config = dict(
    n_kv_head=4,
    head_dim=64,
    attn_scale=0.125,
    init_std_o=0.0,
    lr_mult_down=0.7,
    warmup_steps=22,
    schedule='wsd',
    final_lr_fraction=0.0,
    seq_len=2048,
    dataset='wikipedia_en',
)
Each number is 128 + 32 x the weight over the matrix's rms, rounded and kept within 0 to 255. Layers, rows and columns count from 0. Numbers have three digits each.

# down: layer 5 MLP down (transposed), 1024x256, rms 0.0574, rows 325-344, columns 128-191
# up: layer 5 MLP up, 1024x256, rms 0.176, rows 326-345, columns 128-191
down325:110166148154179110124179138123157101200188205149080139118092118155140095111106141222150146102162099105081082141187178125108135068075115151173118179167119123072153156139159116115176094114128163
up326:122131176175136118124138130088092127114117177207137144140103130119100171177133091116168168161130115166154112122074128114172118111120147103078043101123139155086127158123135111094137136109142120
down326:182081095121114099116153062098141067097095154131144178075150156162162090085177094102104196115167113165141143104170101109121162152160087106079082140117135069089141155082110145157121151114146059
up327:083129068088155138075139113140132162148090117109129135097130146119161115132119115106119084152092063155117082118138076144133176082102140180135139124126178140173164161118107102171089145084143115
down327:097093125114116116111087122069089118112143103140109144147142244083146097166142161165147100147054054126111163132152141096157142145103178158165172115104142143149116092098111135137097121116147145
up328:143135160172143161115164170134177087137118162057143141118125146139189141066125125180098144154118117155089118118064152189133084177185119141147113094126166118162083157182170145121125119157096121
down328:098103136102114106090141155097185178166129127123136107102116093072156150147146146189114125127137139159128129136082119153165120121143191167162106121150130161166157087181135124143108157123111107
up329:158137123114154109138061158120112122138104109144120144123131082039141127123079120101166113101123091096131107141063119121157116133120115144106146149096122145071137167179127118115127113036093108
down329:208125183064122122108112077131084097134093148138099101147088197161169044150101095129127087162156137139094116182202158077086074128119117140103155104120128119142147163111100142123168161075158177
up330:071139101110131103126147156120118092133127134169132124160150151117121142041175215125147058103136137168109107088212146170112190167093163131113141180095145140170097157154071146125091095219114123
down330:090192121117137078147111110125144085193147094207117059136087092154130107092144134109124154105088110115059034060117161147125121147114117162094163159130181157113074067156103096131083125147118097
up331:120140117096143092137126099115127096064125150163114098080112175129167136111098149075122136089144145090109166163081147127114178116141161117104142192114109173115100195125159114130097114105097134
down331:090141154137164097085144126167168043191126137169151154114189088030107083154178159162164121147117085037161129120150111182043077164123160210140117126138080140154177149118122152155177093099140128
up332:129103112132095137169174097128103106182132120165146168115072147138105128167126123076171185088149116158109147109182167138093145163118105078073147092182117113109115118120166109126110084133056192
down332:160104139112119123142146116062145120092143099101119165104036154202106098197097141156195145087145084109063063050130107107119082125112189102099108134185119149154161095154126101148133119099141154
up333:164133103057181133102143190088127120086099113134131166152133151065173156154110174188140203186139149124182138067075136095172147128148093176159149117146156099120068110150122130166135159175149141
down333:152126104156150158134126122127138175155141090117062154102148193108130110165129133106109091161117173093153143152175170124129156103086107175162107109107102175167079133127095138117097099132096117
up334:130138168139129188081171128106143152111111119076119076135114094089121130144063113174210078126177159143164139130144123132147136073097175183147106146164111163119124067110164131162148133120128143
down334:137175146107085118115172104138120202160134130178099083160142211238131138126127100118085198093073046129165127211116085127125129123148098174121145102109104145107116194143155146143099157119139145
up335:134163111094138088095152130111174136105210158096151116122134093116147153174203138118184170091159109098134098130152099170152131139070149091102199186130128112137172144134165133104135149141101126
down335:148118120118146105136174170162075103119181113099114143071107221117113214177118133087152177162095158132123120094101152128128087079124188096124140178192153164088129137122131156200151112102081121
up336:070145135107180121167148101099162090194096129113097098095073159098120084148133124131166134126144115144122146135123116150114077149135095105161093113119140174102140116136126125106135173180135120
down336:108077146181102065157109100118164120099133168139106150119133138174128108055154145104062141114123133121081092184144127099098087139097169129105204165115157121157120167078110139160140146125149164
up337:110066099166153110121093086069070076125059100151083160089163187073075114127183130114123154178168079170140137112138106075092141155206165170135189093140126128124077135078113133110095117120119172
down337:099172120119140140146138097090138105062089150135190124087114100119088178037154080151146128152149133211181116168156130105134127145171153159148140126202173125177110134158101154070090094098137080
up338:107141119128122077146127169145178134081149119122127117150114107210127089078043115148110085133191123129085071196146203146161133148112120153139139100113163145148098179113124092098096130080163165
down338:115100067139128137156169143132179098118203143126071139110115103223118101073114154126133168074044122165166083178118101122168116167085084177081209095152134143187054141113139096091121162091144152
up339:127128111149137147111138097158108101184113131120165113135177177178138123096187184100088075103142120097144093110081137127095125123163169170104124146126126102121113083151080160121126114131093109
down339:124107144082148107142158083152098165166164161091167077110187137098168122181173108098063102074111147099093080128082103120132113146166109084140108151158118143147143125127187101132121125095128092
up340:188092083132120109133102158142110074087144162110184085140140105084065103122114119113154108103129157152107193144205116140095086123126144101049167115090104069150123190158193170145181143110156160
down340:152119162077168140119108189149129140150102129179166169150094062142131106085151067138152115121146130129127154139119148119162165204124071136124176071107130135193147139135103114077193171122189124
up341:123124147132170128188140139164098118097180140121125112187143098102091083124090145158121136075170066117137069111162103115190124073130075146109070104141130161121206128131107130142117092102136137
down341:116179162079138168134081199158091201182123174103093108098121099057103109141159102121095120146162170146090131069119167110118116117135160068164133086141123179076129097071109120120125094108136088
up342:156147112076136119188111121100101133119213085135138117127118109116133129157121068162146172097141102116169122090079158155157157145118165123184088075159134123154133116095155131132080149109125156
down342:147110167163141099056146185110102097165133097121090090137146151097113146128146075089069122182153066078139107064103092205105168095096116117137114170133074129109213173144111120199148122178165141
up343:069114159101115109154108139114161114072102105118136090106162122164102162152176081126154098141094121161088100070133128100158157160099067121135123142112138099128111201156181089148180141164135098
down343:162089109157156120143166139108101095153126082138079077116166104053162135097180073106156139130122092175142151130171170094130133118095101105093114111120150132105191139120111116151163147127105179
up344:111173128130132141159114124113127169076166114140105152184131084100155189072083116085143136094092115144147186169147149129127108114153219082145101162141138158123056110095070107168137109147100114
down344:173132148115095147089069176152117089116108100127118145107121082087087115160112083134156192126118073121165145090146111118103123197165145093141111122108124124158136150165129119136104110104156127
up345:148074126147113192104198111127132160093142137112101115152119158136135093136091149126119089103120128169116140161156132072195121094056181140111049076134150148119168101122181123066137105102132145